Each number is 500 + 40 x the weight over its row's rms, rounded and kept within 0 to 999. Layers, rows and columns count from 0. Numbers have three digits each. The size before them is the row's rms in percent of the matrix's.

# down: layer 2 MLP down (transposed), 1536x384, rms 0.102, rows 1382-1434, columns 256-383
# up: layer 2 MLP up, 1536x384, rms 0.123, rows 1383-1434, columns 256-383
down1382 101:504496490467534398537498427536458548460564551504464495561453468450515526540458492492469490550466457486393451529560443541463488551420484507449532536512525525561471530470552524529525446446520474545536505507503538485526518511481551499548454488552519524526536466534449428497464482539475527476528507437459521531485486475527538436511567446527423496462505487435514457509483519385559531578531
up1383 099:530493438459566524462608544517505489608534468479499425480525512540489471519548477458478510450579502465516494513422502502493460488496482518525521533495474475468462487477468446543464561462562507503522511472493463506431486575518524554491514494449450497524482515443570531549539564474480478535533526451502446489506503521578535509535375479479487464490499516460444495516438541478553508544472
down1383 102:463503516484516418542446347449552515423493471455546517596447456451495560475438501531490505527533456504485548474529507522473542496529541528449477550455534553500527499455555552461581544560471451566523482484548466447498496451536512467547491471469532516480517512468480477518481520497507555508500518478479478494499513441451508556517518498486504502461567465466435537544547501555473479478528
up1384 108:511521474587494549422477525529512468495506473526475563542453509502522456483485456582499489493454451452575579459477562483497501516522488498485479524524572525492478544393483520488510509435482461511562542478494489501510464535502457488438494506492509483496515480488491546539516496505516508523523547510520444498481520469513526565479530529475498516451465513518485489482462513518461556488524
down1384 097:543523506489456517550507422490501524494543507422463466469504477494500462485408540497480516548512557560480459457450453454523486512500523503442500479547438540463519487584488450439474469512530594418406476451471522536533531460534527529551506446486482452476506480500536535557480465516513525423495473530452545558474533485502533535491512479486524463498572494530476541473535554497533521477450
up1385 103:490524452460530474454491476493500589516461452523491585425490526475570500493468490528549480548554486558487516505514452511489497520459442488509452511500510520499573458552426474457466519477501443520510485504483528530485579458408478513473493506581538494527443445524508436421552434446462506529528574422536555430467447549519511477532461498539425446531552515540539505534440522514537544550452
down1385 103:515549544516528523495514495519473484457559567416530544451523538498510494447518535494491540575532541493506487556573456551574502492566503483492554549490535479446462470423430455479522459538502541529489477506527535539503503496432515520506523507466480482480576491589477519546449471509491530456506474548500518487526513480462565493573548492478471543433434533460475446562452446495471489571499
up1386 088:465467513543439500503486541525467513490515508527494518496576490495410423491420435448505514537498495551497531481489484442520448547470506552483542487521527534449580426510518522459571563481530555512491453466473544453535526460486511472512505498479464469558483450488523505485519530449523492509505475513443471508554565460587509474453529486470521463531389428542519460504578489551498558556538
down1386 098:480452472511544552462493461456550539449469553476464503466493532487508490529533497543543421493523441459504512552551487506508493514497535503559500534511421460507464547458476464445425504469446494449516532537539472517497407516462484517540558527480491441548577472489562458484510495546457458532500558490463477427535446539498565492525537477495478546438541512477601539513509435484398509531489
up1387 101:465509486509537520518501508501518364443412573470557527510513484428489548505520506514486562515535504452549461523516478495547526422504503537547510454415600528528511552483557541546434536542502502462480489485459548578537517508495453550577541484469473526555534429524521454459510462446586553471466532580475500530422492535449529470519464449451507568456513461500464540572500431444542525502547
down1387 105:431501476469517536501513535504493462507481513467495504444504448515462522468433589453474504564457416482525546555477463483579434523539463517448447506560483551449539474535581513508523502436460390518445545532528560526475533512542501490523594447488523485469462494536461537517488520462498492382473567503555459448496499575531487543496485482473517465518604500515464448506556494556439507528505
up1388 103:501415459531491455526521494580560511553483490529511604460499496434468484549485531565436494598541517516504530526457548548445460546433525528450524498535559510548536525491398502508510520543487544416462465452512464456521505572549451494433543455465451421555497535545551541473526423488437498530548487476493557457571580472473532549529494563540488465582465475469485496478510475512496527480465
down1388 101:417529588515463510431424453521465505509523476522462372483440489560480574494581517505478557450442533485467483531531513487555515515488576478517562475449484496544464478486552510459486493576569494491503495426531441571490437466473548482518419542507473525526569489541492471486475513521551529528499533493524474557480453506512524393541494472481470514473496491548565490519531515470478452545573
up1389 104:517467552483511496476467494543477546477497385622498492527523498517492448561514572462492483494573505494546503491500439485566540540484491565546538461496426503522558439458441520473506463480457503542436475467521475574443463515572483528540459503551484446470471439525491433519477463536484563487541541526488495466417556511499507453516481550510460432425453539484511497477568478445491515479471
down1389 100:526511565565522460472553491498503454469536510540480549482521534505522511454442480564468532492493559507477462449525542515487453448465457456474486484525523474574507599595527408490422516518503598470538513501483449455450478568554448518422494555478541499479507472477549569404529505486539431569499488539512548472579463484496477491516407460498510484462462464462505449481444427580412546573537
up1390 108:468545607523489480531548506488527496556469513444528507581486491447449556504431512482528501476493486518480463507519586455489485520558494501464488479476515548499485530459467494508571552446498489450518458475450443523462566456483461550460589500478538541531477564516509544488475511540487491511565491559531551477548477530503535459480515541505535490487497474479603482537505480484492474496480
down1390 098:490419485518548469507509490440498475558514486490504445484533510502497520551583460534459468508570508524492537423492509572556500495517513510511480468460539556439567466463480402453505562495534480446447512474456493537466518504496492503539512528478535482513492507464521496507538518507520475544527485512523530522497486482469479446460519495559513479491479535546540495528539552528482526526435
up1391 090:507517563495460486397482465463493513528588587495523441505535541560540534482462506499449496536480506513513542510463574518477498485502467506486549493471475496494460506440536518495428520469544532474563501447438544418480458518560561453541473488533582520505551501495481398502466554483523534456458492475520457489526456484481485514480528458401597522518483472514434438466500510508550542495510
down1391 096:449578503487507526444491499534473479547403524434548462523420473523459519492488457497471511556547547498551488516505497431482492577562525486512449516552472499508479515422531592473502563497507538567510511540474546396459451511415486424453512487455467492531450490526469480472531563569448477419521537536545565498494511474574503525564496463496523532556515525492459459496503541508490510492499
up1392 102:442490551508524560445437456613486499485537493481519466549535486534493393460450517504480577521482522513431480508540511472480459479508448394492554465524518591481473469482477569499521539491472505512537551510430468498565524527537443467527463513448459430588525503476574469430486455510557526531532507436511493544508455554517487500542521536437490490407548491459504540495544519409478567518460
down1392 102:544527540581579483592509532480488513561515562489493476498513494495455477506519486533516491452503502514589497538484516521530457520450533506515442514509505440470502573465558436489533537433448487515463463411519524505479440529463602431474485465430517483505461492506446537436467538454510498553444460537536492527490544490500506555451472492518497483557545524479512464435521539486457499494542
up1393 097:547496546415487518487532471498532472514490465508512523457509552474573483519586463504516533487521501433532457487447529495480515498463549528500510581424450535511520512587505522387562493517416513488523498475511491514508564502493531432505528532519442427499510568528483455504505550537513593461544513559504523444495454470450515569416476525534527441598551458483537470494509534495576571469486
down1393 091:502502460441517515439585539444514417556499505498568467442491392507500555472456528411533475492480460473556527572553466435520494498532494511554479474527541474490502475456462440553449548491578590469487527530509512556514509537538501458523510496562463417493452528496515518404504537541542426504423507517486511482557446483499493506476523502546526577505483429510481491498469506515507497508499
up1394 088:519462530523413453498535499426498493466512446482538504486532565518501514427469528508448509533472558518445426529443507544435479500475469486589540509467454537474494557407497424487463529486512495509497505474461420407420412595421503459548570487455463528527551494494491500487525553449503574544487504482455545536478505542483491499502494527479565550483467505524501452469505443448561533476535
down1394 082:535533506526503442461563442442538487470505509463475445506595510485527543461513494577479553534404500529495533452501481504505449545544480496535467477475526486496595548527395506511527544473556558494496524464425488433502468468511450500460456465536533484473506542527452527479528489501548481448518511466539492513428570485524485476435524522487473461447533550439428479412511479522447432532494
up1395 099:536512537480494462558491484506467490498522503462523463540482550436515542441475495489559535518463483523418455482504498451474538450507537485495520563489492485602491486473534417492461560520480502405536531420441530454518511514491480477497508536523486513552485452521586414583469472434502504489467453530523544523531572539491602457524493465497502486467498525451513495461478494503495534420452
down1395 096:489494448503520565495489521539473436486433411475456451521569494515587469446506472471468506535454496489465524526436486504418473467492474451440520492515524492484489509491507408436537508588493464496578484583572519498500576562527508477460483518394484524447411490510503521505590490554440544461482517509505462516504462553467487539502596472481487430527469436512476516569522501491499534502526
up1396 104:563574502590439468458497455465503583529461531449524483518470484482508536541470506500443458479514483469447556550536530467501473465564537445449519468512439486602451485442492538525500466388504578453490489484504553507467454502501485498451511490498389547472484596510463474532435498573461540469468517538551552546418575501554518530525525539471575512492423517438506551501577523511438521506512
down1396 105:580474518486595490507538509505566437507515543470519502521477473474456503531531514497510480430510477511506516467546518513542474470485511506504517496522538556482556448543494573492478490474483469475501527495504459533534559494552537555566442454496475494516426510479517538460488542535512470504579432432516520517531515450486549453500478489562508490519481559537493447553495458491526484517515
up1397 094:480489519595455521487535523523482434509492427484502526573473472506558444488428530477491571477439495532458521523454511525503559421540470537553475452547446498505476467478533535518522475503541492457471465535479513518441562496458483473532542524491557513489488526512530512458502448458533481481519535500548437511520527586553498585533514485532561573533409522439485470501531518484460572498571
down1397 094:493482496415509518547484524523484595499562541516476444452538527497471495555467568571473488526549481495574503470535480487491443488550490528470458536506554491525518493451528442471545510488483550527566520528550473443529521532483497480526513559506461464482512503524560508516483602525456488549504504505503435546492555445524528466556463448485445434449561459483514577548484482503570482564443
up1398 095:457464484505468562531488531474477462602454555625439502449490503470473486512547463513548445539489506502432460454472501480468551510452480577541562555511501444480443571482524440549535539481462462587569473551524487493503513525490499506513508526492558537454434539514508521505479503457549489396488477518564522528557482436451478466538509474495518530502558475460500475535466432537455472505544
down1398 096:554505445500519465479550467468520482516507463479460547429497514514535524493520539453550496487473506591484515586443511441482526438482567524505600465461522516473555534538474406431424491507505463546454511458494477525473479456537520492459542516508517457506527542551469508460484540476485492546476480456541556523540552479498483467425422509453517476467515489525409510504520453612495529471472
up1399 109:505486473538472484546504461600561472563456496459463483531480470475472490513515386483497555467551522537524533538536547470503570479538471510488498508558472463541458483456462519522560446522489505532454510461440432476481464485488514480522528566514485452462499464567553546515458450442514492472490505488481524505454516515500519519461540500536578496504446496429524541543521483470450477356503
down1399 104:455548499543440540425445504482544518596601526486543493605480497507473556491482538490528436547428509504472568471483543489512467520556581565590510501430518463476503532515490521540506472537477491477483546492511528455463513448513528506455471462491528521486530464495530536463478563478500570510493468549564503456530522526475472493574520533511438559580537449485467444439520434514514473488504
up1400 107:504490480501473450545471544471511480483510469552481549484471513457483456518545475486501474460482499471527526500517581489561509499475470446460499507480503506457521448495565469509474520540532522517555526450501522452494479457515443496507467491500466528545499453500535543544563527414497485568448489449460539504431568515517421438457599484426523483484499528496497487524450570431481557541544
down1400 109:495517535542445485567426529522461434555551529507446535458513537535549513511451503570548518519470524450516466540450381483500529498428514532539487440470550491483544466464442486472514467503432465581409518569453478487545481523397507576503475544488487522492508505516501443496494460547513514523476576520546434538490485502535506543543379505554503518561519487501446445463469448485487481566524
up1401 109:403470531509483483511491538532431454511537523509471444551438461503442463472442522531510445479486513507523536524540497518513443478491547400489453539456524486592484444519511462580560464568542490553442576501526468508505480494538544567486507482393535441553512505518496437528449551478641535508481521491512500562499483503478449515538467492480561546538516509459433535479554575518542511453517
down1401 110:507503590564524467432428466548484529502472475502584502420538488521453513470453436520523539522515542461460501430471467505458561527505500507564529508492562528463495524507484504501467534498523518513546404575531547449554493497549546485542545533481449526499426485554484559498481404469422498537469533493523514446494496483454487538495487540463476441548487556492542479539438513447499507509487
up1402 108:485489483483497446519457487531497501519513489497510519459556466487550498567521468521477524470583510468502504457502532531389486478515475512533558519525565532436484453493440474453525518530421526510521482518516515537475499592473483505503391507492484514502532479470499547501481485522502577511545528478431572524494429512532427499499414495502447557516544520457421432497421498478484462490498
down1402 090:430543508507572448506563507445500496561458483494520506499499428488496462493489538457467447529447517484472502538545529504604469564425581547519465528559489472512464506583497522509538570467549465492549533531541515431507552434550444535446583518520528534437459525547460454549501439472536437435502499480524480481511493532470516506510537497424523445467514523479548510541572461517537529499545
up1403 107:484517472558508515442493459522521551511409495558480511461515532516543450518497464514433512445507520440525492501472490507451571458532485568468572533496560513531492429415466449441479515487497441563442532480436558498475495497560449541475432534489504545479488471514544493495441445485466527496565541492482472497459501502476545531472533486530487502521454498526553480501537514513553478471440
down1403 108:558507464418445541572509512447507460489563472520441445478460446514450492525469509494484440559541457489609572544632544478527406506561545570512490462533485547491518500525551544480560508520477530495524450518445489419481511572519519514448492518560508513528541492439520474494535480490501509556415539519488556534445470556501472440533481484506514529495494529509417526455470493547491511438438
up1404 101:489489443576443526549473510499565490467531483467520442577518580525518514408518407510500487598518474464467465552477486546470523442518450498496480480455589570508482526525483444524456420514500430600547514505552555513497538494540411454480487517526538490549478469453506487495485485435506464484435552509488495474500514508479576564531592519515485506482553458458436544519541488467468479521490
down1404 094:518521522447536472481531450483531587529455447491524505416508491529515515475574502536493500448484441499542485464553477528528475435427526552467506545524470508476573475491525505539581532511557509472523497487456505498550500525476491602516477490523457501562471504553442480584475526417474506449458480562490559519452561523579484504529498435447438509446453572543520487513463475569491518563512
up1405 092:587480505524497516550521519490520465481524493487482469512464479469463520550529392514516442523550488467467563517528468480478617473564517462524500511454512416492517483514413536457482511509473541538547485518483512505495513491452514484565532472484584534506481435500510504488571390484547519489526470423438495464478511579513490419494522530467526545466494501548463554477455505462482523480533
down1405 098:574523519539400466492561508481508526435525551479571534484517492458419522516546484597439545539456501437488497443516553515512465511583523505554462503472471498484502547481478544438552543510608461504499550469496544431497507502464547556501489528522504449477524564495428476536465447515498453539491472465448527512440482473430539471486478428608417446489496477551450433440570451466550476445498
up1406 101:547500506462542469490527516503464530561531511490540477477520503504531524489449423553478541471577462481515550477491475565454475519477525556473486525514506551503485512520540507489518434557472459572477448514472567542528513509520413506482565548522587512576462473515503471534442502382516520454573491495519498447520484466455471563477555530550417497542578494534443502428552577502496479499534
down1406 106:461500494556498543457476500482476474486491490541538450548442540504536498537567612499524495483493475478484468532489529522481438508503511481486508474503485509538458456487529476485513603548473485477521485441519521492548524444543495486543489455522526470513512530429515514437530469502464501582563476523462502514523420491492454522510502482459492504547555469542476479573440523460556537497450
up1407 110:461440537511522520503522574546547484480561484614464494460561522519522519508487442566534577582528474494461489487542507488475539526452556426469586536526541447481474508492455482439468449538543481505471538520448539507453451528550479489552498512536498525506553460583575507482494464497500453511492518488539540524520415404463500516546491485506564513551486485487473506468504540478468476507605
down1407 094:469561478438504532561485465498537609456441499425489468507516467482536456497464570472500432465543518532497513515462516467491418540521497550495392462542496569527478480466388517524481562512475552509476504505568424498485527589507494484501566460484522487509458513472464460471539542506487529452524528555480424428473510547519443455452521487520501511469500530516498496511518529468559488554444
up1408 097:555521463546513557482543474572479466488480501501414477499494456472497528535489485463463523454452449521521530453580520437506557566542481464476547531541543532556515443523568558476549418489500478483462527524506561486527530503515467501454536499479484522516511531477476491507511496517454533495502464468514540516574539532540504488479541477492472501483489495541487524561544551507497457516504
down1408 097:367540496512494435516500490453542521489500501434559501514463545476549492538518515524480490547515525491475456481441445476524484538525494482451465478380504527492521526456436432458505511472557507495508488467530447584489459513550452551501505476527518501485533522529493524508574523412519435547584471527537435477462508571481526549453517515485526422478507471470397459499495527445416520523446
up1409 096:420457500480497436563480507462556494483539517478513480496483559489448483509526483480454537438490547505467488529479540490550441565555473520519566478485527525558433575501472456496512566555509481519496514527425460452457493459499535495451507527480495469503470465513455475452504456490486484490536485503536479481460497466493517559444487523478514507488476561493448505480538515456539488480474
down1409 100:512515479528517557507540561478452536576483469569466542466534473518459492503458416535485459533571491445542517521521455493485486467391517528446538572507467470476469490461479499510512491508515492543512497481457444492537499515476476577509505476512439506421550506414549559467497559506546477434492529486537484427519500479556481605517482439563474484513512506449500481499499533445472538474501
up1410 107:524472549478477476495506597400526466471524496504517444556535479538570470498481536485494496531563463487516514567528530523509500459502544530536486503507528552527447511439535495466416532530454505551500441530464424480493454520433499536552516483476509459457466518543509466543453487552490444413484456453478435483416479522495497461504538479520486527493489433570478507468511451454525457557575
down1410 101:535520499454432507492496551476539463551439440573531500521541437514514440519538523514523519503438524554490493501499539496509486573552403415501498467475555491480505472523507477519534471479461488465519573477516546542587496515448472441502493506457478480535472485470594530512535478532463575548507510502481485571567534438510457491455427493501539512526551544497520559466520508485542489503462
up1411 092:474461509504468454483536506530524526472495458515515535523527595449498477538506539497468539515495499520523560431585510455484498528480525531516453561468480489474543514470543549492511550513571504531541445512463500444497544391519571571450464528450483466512427504572509419517512479478566491460517528518523519541490463451444501493471506506484457466518474549504496418462517556464568423451482
down1411 097:500506517520487496449480480434518495585504440547490496499490453506420529463526495415511612510556548526449473520449534448522492517487482540547501558516504444452487550554548459545509459516530517469577492496539435543467449534518524412457489458491579521551444529494531531544480544539543484455481493470468488510505491510484505582469465477524547544528466437420482537533487419490552511520511
up1412 104:466478457487486518500547442491443513490503607399522558546451504581501522555469487456478493479489495561514532531475472482510528473553489399486545431458472540432512497524510556532464470505526509536422490539558513479508521495554564511480489489492466574496500494527484536540509526507488557525478579417512482554515467473475511466512468541521501552565501560534479551492454453509503554501515
down1412 105:452504462440518593486425493512482564526442462505488478493520534466546557541579522489526550509457460474486498477508510540511455465525418557547484571518549529525500464495491460481521575522498524481608452522456490561495515468510470587458562528510446438460518492465527511486543422482507450522514526511454503470480524515539483568522597497498465544485440506474510497562518493480518488416428
up1413 099:539528526516502540514472459435580501482586521551554459550507505450540494537518549460568474490429505509531450518488536410533490452569475523477563468527481531499535401519471506473429472554492494509486449478483537520448561481471531487510546488478419512546528465510586482440526499521500515419507461511485436529580469487543457435492467537589520453486444442498488512554487492480456400526530
down1413 109:443522439496472442496556513458415545474564511464511455501482540473480509551468428455531454482568502524560420516507508490436534504482531507529448403568496467422536552457443463428464513493497461523505491484545491380521496493535503552457584500490543510439408494512512539485488496520442520499517417510503473521505521538477549520434471496519487458462503542497518526524555427520482457460448
up1414 098:509439535528517448552506430494526479535452608484549481541460471552540516572504508580529420501474464531562534415557542503490519440492452608524463541489499472499567465506482586491484525486480513504502453465490559523486526489443462512511533516467460490460498442469442537515564546484517552452612499543506452539472465473474448453506533500512528531423480616525544494441518432535521498533472
down1414 107:491527488514528460504440486485437495562509451506468473475512509526547577535505505522560538443513438503489422476502541488449366563533445574461539567472452449535525490495574495540419550484497480439434559444505491534496502478473456432507489495558543559508483601492500462445478414525453530521442550550510512544473565496480507532512561483490511512490494517451501534542469417454473537518572
up1415 100:500447462492454434516500494453464497488536470470524520520530523533464470560506456504567514541565481571488494492539482503424532517561508430542565519514470428506502481427511493487492602516479518488524451494465491490412443499477556517555522555492564514511533511553415426521459457515550527468455450496503544507538548540574543554476434479432485475521481401525513460447517476444511494490540
down1415 104:513492512543470494494491510533458470536450461528423464499456589467551509515516487469552454541440538479450512524514417504485530504412461563510510478567482503484433558470514569478538489483517435513552505419492505533516588456521424446474476471430554469489549514496526611482522486536490536523451526520474487530479483471453414394507461481481492549484515522485470575515548558495412477494478
up1416 090:493537560528506520552478511521494463509541548401472550502482551435511433555435479505442482444450459468468533514518489509479494500437457500503489465516529445469542510490536562538439548469501562466505478512539490438538541495481525545508567552494501579483516456546539495543542466506498532431532514495515521566498533437442561433532519514486482488518467437526523463520528517531446491435541
down1416 092:558535517517490450485466623473521543469474451440526478558466482513514522380497477491425508534452640554574440494537494488506475500535529479516472530479502490527486437553483458491503454476515500519456474464499472508463475466518426472407523486540508502443511551531480470486541474555414510562503457453490513552518516488497466522494499531528498489515552505504538507535493525475485483506507
up1417 107:521482540484479488524520482429481468496476510491460525417486517528538509533499458433407519443461566536462431546525455514517466519466508493543511519498505504468483478515544509463502485539494551495525560513431458516436508455513511502521557462432530547493444495542446475537431533543489467492516498528450516635470446508574533441537514547479475482595489428574486486452548504487398441521603
down1417 102:445540477517573544556433506503567511388476507561556467515510477427549497524514486504595529449515514465574544509507442466477564525479475438508518562507529527510480408525477521555450494522492451479571497514473513533515517556507502479442567475468492529496539552460567494512549463544478551444411560465502494470525468473474456509495535476503529496483526488431516501520438523538562561442405
up1418 113:432559570523500494529485446477472486488488472502475493462589429528466424505474474470555495522480551531427535479549515536568569510556525491498468476498531495520489458486510496551524521530552500460523550500480436503478565527559572526500491572527458515546528442466528442529576443414533408539481482556497475535532533468508491499520514510542552519559500451478435531468491437465500497391491
down1418 104:483405481568477514487520540433542508480561555422539555466424610504482502552475533509459476509422521482522537517506467540484443422519476442446420493465504579530524466507529517532461526547443554619529452526516467528558480565508501458505555461477517453447475462538413530427510458511474493532487568451495438513419504464509469489502445451477471462495557528523462466511513513432519515502511
up1419 089:472481478462465510588491501535509461525512489480414497454478462465519500498471485422432446448496444557410506496525475506497517503480507476476505516459591442560547482506532510463459482528548575496455488453475525454506503537480437539424522510582525467492503441540525515574487447425461534506520453486546540542500519537492554530550449452431492485519492445410467468577558497536542579485471
down1419 089:541502491417487524487524480506467531462462490480494496543471507562507435402487558470513523459486487570548473505515522510441519481542469531544498494448594521440530496474536508520500492483485495454488565479482442520542547490516516527546559466531506526499496556529469487503511480511463428430505541501499469478535543524530471548509468480539544536508517473510470529478555542574464451493449
up1420 081:532509490537486437446425554524531566564512533514551452507495514494478455497553495550418496512509472497462437562515506562495543467498518497509561573481508418530480517415398515414423429493465506501474485551453548475493544485582524506473536485519512500480472494457444535465510559489542569447504551475565489483506451555511476464390485467481535493524489440569514524472457497554514506522498
down1420 088:496548514483528505553430452561503567489572529519458589548472469481528533512526502496540564488384547539534476489533465433467441538488484500455408501483475540587515553532532509502515544490525482427450462508525563546544520449604519470573556535480511528538501551481518509445472534500500454560529510459493483495497492445478510470451427435482526512441519527499552545489470501506470493457486
up1421 090:483491566449561491468456536422503494554520482546468451533479481539516482500461495517511459557467554528467532508451507428525462510403527544478484526567520571486541540492543454537473445493497480457410503483504523506483533473521519521444479458456458468499493528465506563544470558430431597531513490526545531394490443510561464470548522472468414435428492506421509493558515508565515534502485
down1421 094:435558523519526490549479462536444437495523528523566515467567486500472440561465501558520455452520510496519474552482578419449487469474502482470469475535532531478496436447516573490496501498453469505512550483616498514490473500436462431430583466608478471494484546508500514491485495560529501547530517471582440446471506497550466548518539535478446506537494497531485494515497493518447497475454
up1422 109:490444512478486520597483536470501535486423451512491526520491524473538515557476561502457547501567446497516490498463501517461556491480495496416454488468515511484566550518475504530530514510483506502534393518523464533418515421442475504506477548452460554456565497558494490507486536540506481471479522536423541555445475554580511562541466544458471481478484409501497490510535462474404474515494
down1422 106:510494517516488493474499421508427509486514486532465494525580486480560480434467471467512434504517534493506409544481459481495515512565428531521510518544491535473451541515362503505518535500471430487440517546484517488540431528553475536460562541507496534544534504500561519505431492530444508444493461477591397574533452518462470455434553475524462503494433558495572510555464515521517566439454
up1423 097:463487439534556490507467530509517502542567507537502477429436533495438492511545483443506523541434466478431471566518451535443544507529540509455496493492493514515421500461496550465529593507518546533535453471480490484475507506429442513547462531435525445509522494473451503522428485456472523478504488495587448551484423448435509504510517495556499401502538457502505477493542568467492494461493
down1423 100:524438446421441498520477439553479531476553455540533525555481531527527551464405541500534476451441538492573512476516542480490494471503476541559566463527551582504480552539494430476515429473483528524440518538453460495475564542498487537588509584447473581515470506559523516504550470464488467511577568446507536517530561589484526502504522510484487524477523507499467489547500496535529487474465
up1424 111:472466538523488443557550560512514555444448465451546500510478469456471448531506609524475422525532507457441427448558447585552477450461475477452536490513541487520477490456537558482513538478546514529492543512514529498557483492427526526473551500543494506462474491549476489545488507573540494525515551395538454573477526532572500504429526478432435500581410500521539489552522492453442552479542
down1424 104:454518472504445539474470538478489546516480479447446530441467517505515573499461504522554565540590520470563514512499490505470561517527515531512516493502526522528479503515522482492465500466428481576471499554545441523475408475530498433566505459522487536429417455452474537490497492506534473468463367597452475474481506497478455504495470532489489534445476505575439549516522519529491521549560
up1425 114:438458435513531528467542552487524494517536491521454486506525515414532464489512489551483429516525528506440560564497504501489492543492455451460559449515475529554486508500497461458465493553477528446551515430541510488473477459481609511506560469520526453537560440533633600444527437494568555511541499544500507425499402531516459486530548462436516435499499473453495519614517550505533442479542
down1425 097:576527481525471416439445434510484525455518430486545473500461472532512608423451520483552529515509508465512482450453531447508476554527493487517450549474507445467463464540504577520515493495504482529425442477548478516518552543527456487471472473518616480477461490437482470535472580473447445492454473435514490545464549539488463534431449385509502479461484557520538521515509449509443532472534
up1426 106:505478490522505565454520521499540477611468493555482514526511464385495509517456545459476534436530524465476493428479527473549471512487522491621455530529467494397475528457523495473464430561508501516421561515469494542544527484508489535498460551517544450521479530555587512529504545501466543493543410494475413509508489580424474532551480454469498482549565493552523457511454481472501475449562
down1426 100:423445506498462529476486452477516505530518489537494489501560530526484500507513479542577510513484465511497454540549551548458390500510507454488479536509506437502536455473516448524478479503498528490449523529531514535460424478566519460537561568512419457476491571515477545487490561497463447500494506567497552493500470449546539491512506440548442531492498583414488497525542527427447477540551
up1427 102:501494541475513509519519430589536507514499516436562528539605442469511565529511497498542507567481509471456486414576467528424495543488471425482550493541538550505472528518510533487594510540474520517513496511532560529501499548580508446505550473446480482539456534459533557463506504459451498517487447470445456436497502564611462541557508442499441483429532526470508512514497483538459499543485
down1427 102:447493414485423559455420494479485427465519539500478447512449497536519470434620542428455478423508509546531493556476555446543557500519545469467459512463449462458605468530538430490425526491495548487560520417433407534528496459499524504463528486541534499469491498453432490471446431503501514534453546502538533473467533398435495484470526517487514495526473463542454538520438488545537512499526
up1428 097:479554419438571490506539460521517485545494467528549524521445498506524515549456550500477465542512506464454495564470527541464472420526429532440475455506561432451479600446480451503409545467554438523512492437512412512442441472458505522532503518485499580548448488535508507553520490531609493436493559533405488574500495505511442422484463508538529506480451482520494592478501551541428521526418
down1428 099:518449516556492453507491494473538511565467557442448451516424545457468541496535420438505470549504461556479539476583554469531538565499511451541476612558405553524535414529549531534499504437508601463531522506511505531548528468553416491459440521462475509460499536518510516471500477551433477539484521478535482488456443461513539582534599577493484462544581533534503446464553478474515520484543
up1429 091:431496532520482428535544522583538518451428539559478546503502530494443488490513430516481499464458466445501475541540545543470506510489527569530467556462560549492442533459492608497418616528450577452528495551480521465483489549504616553493570453449465592555536555477521414465487521569466433455483499477492515505480530402495513539457494453524495467530476508514529460484537565495564465528488
down1429 103:448548563550478525476453519469452493488464422533482544501518492471560480550502597449510472519549485488533480524495447514578511517505449535537445573529488522527531521506508520480520455471471513595527563474464494481517511459464492477486524540520497483521410451533478488504509531466461507517447468457516495477536495537504551522542477492525470448485552516543453572554552467491539493470568
up1430 092:464464496557524476453438523481508548534540459532536508504533450393460541487501463570569499527525539557515462497438491597526472501535578486512492526512460471501479505501542520545542540489498563520513544495518471578510547504484554564484431515473479524503499470433474439524498529425539520476509485466443511514526528526475556550517529420505558430530468474578480466489430512487501438490505
down1430 100:518590472493477501465525507543533427522532488512478496456534459561482512571403545453475576511469477586494542508532477489543517511529436501478491489504570507507470527485416504443461500498486507524493521528514524429486531533506471489485552541461439475472495523490502514456413507604572435499448564543484524594481478491490485537526483522449504561529470527478493514544540467559468520451487
up1431 102:480533574502509543464532506535507522482499474496543512559426459459478537508468494532449471485521443516449521408480558586477472501515543509455484519510514543444524465488521583564521522468650531467547442424475508559479488555513479509487547496520509509515474518484510501501450480493487447491422469396402548540461470525520505453556544498455477504520499454480560501508578549610571492523506
down1431 105:473483448464547513517502494536468495408522496530497502489455573550501425489511547474545404509529419487477482465560495474487436504484463513521505526488419436469485495502478473563524472470471465515537521446557456444523526476407531473507439421517503528507549537550556452434498559454529584551447500512542485493486500521436509509503587553497544491495461498442488500473481553514508478532583
up1432 093:482492506394520428551483539530535514499510511541446477458501503487513515530554593467570404502458504576426456496531468493505446466462566527523546575505510438554533489478537549513502485490533455479573565531510469506500443457403489565425468494484513486462489485530406491472467549507414547449415462504542514536497531487522520479511538497452450569460496493501538495549509573508562428536519
down1432 102:448504543512499555546476472513457479507510499500449439512469514500552486456462493496423505511507595505503507563489540549528430476595506512492461556501444512596514495458490441504463445486514490527505478502506514489440505502557517530489543480469512478503496550536501487472559444515526468502500454538502467514471495506474506422510461517566454511474545511491502575554555540547543482425601
up1433 097:508552467505485473503537465485485520582531529417556474541542494534540520502540497538459475543498530550432538494460529512508549461508487481447470452527508463489507484491500413504477541468541540510480587478478433458481426551501511529492489488474409506451457413497545496470554420509431490433489567492554444505529467465487501521525495486531525536511529531512478532482495510468482460533524
down1433 099:531496487493502535519445574565529552524401480503495505519509498501428446564426464441474482486523527478515466546566431555446497525479521465480538469543473533517517504480472502497500422469463457489526498506515541499491518521476521408440531501485451447463515509551471511504495496561496455481481505500477558528505497554548530496517546495445531446491477493462504498423480505446478496536505
up1434 092:469614442469521456541547515545526479532470542532585448503496500485522498508545483446509519469542572465424521483496540501500441464491537465486565487526508560448478543472609512536536526491548499482493518497477555492497429485525496506442530492546501472564569586416494529563472520480530523535484459444475483482487537422449434480490433569510449408530484372465563455455468466547502519464420
down1434 092:548448492535430490524484478491486513442471515435501513515623486475482507520500516556499535542500417600571568538482511479514460505537496565497481483528467406491516474419542510480464473496529447517531574498528503561570501491513564480435523552498554512502568493476517525517440516587460539540485568490539492541453506564479520506493488582494525506477489457512500537537526497498477470575422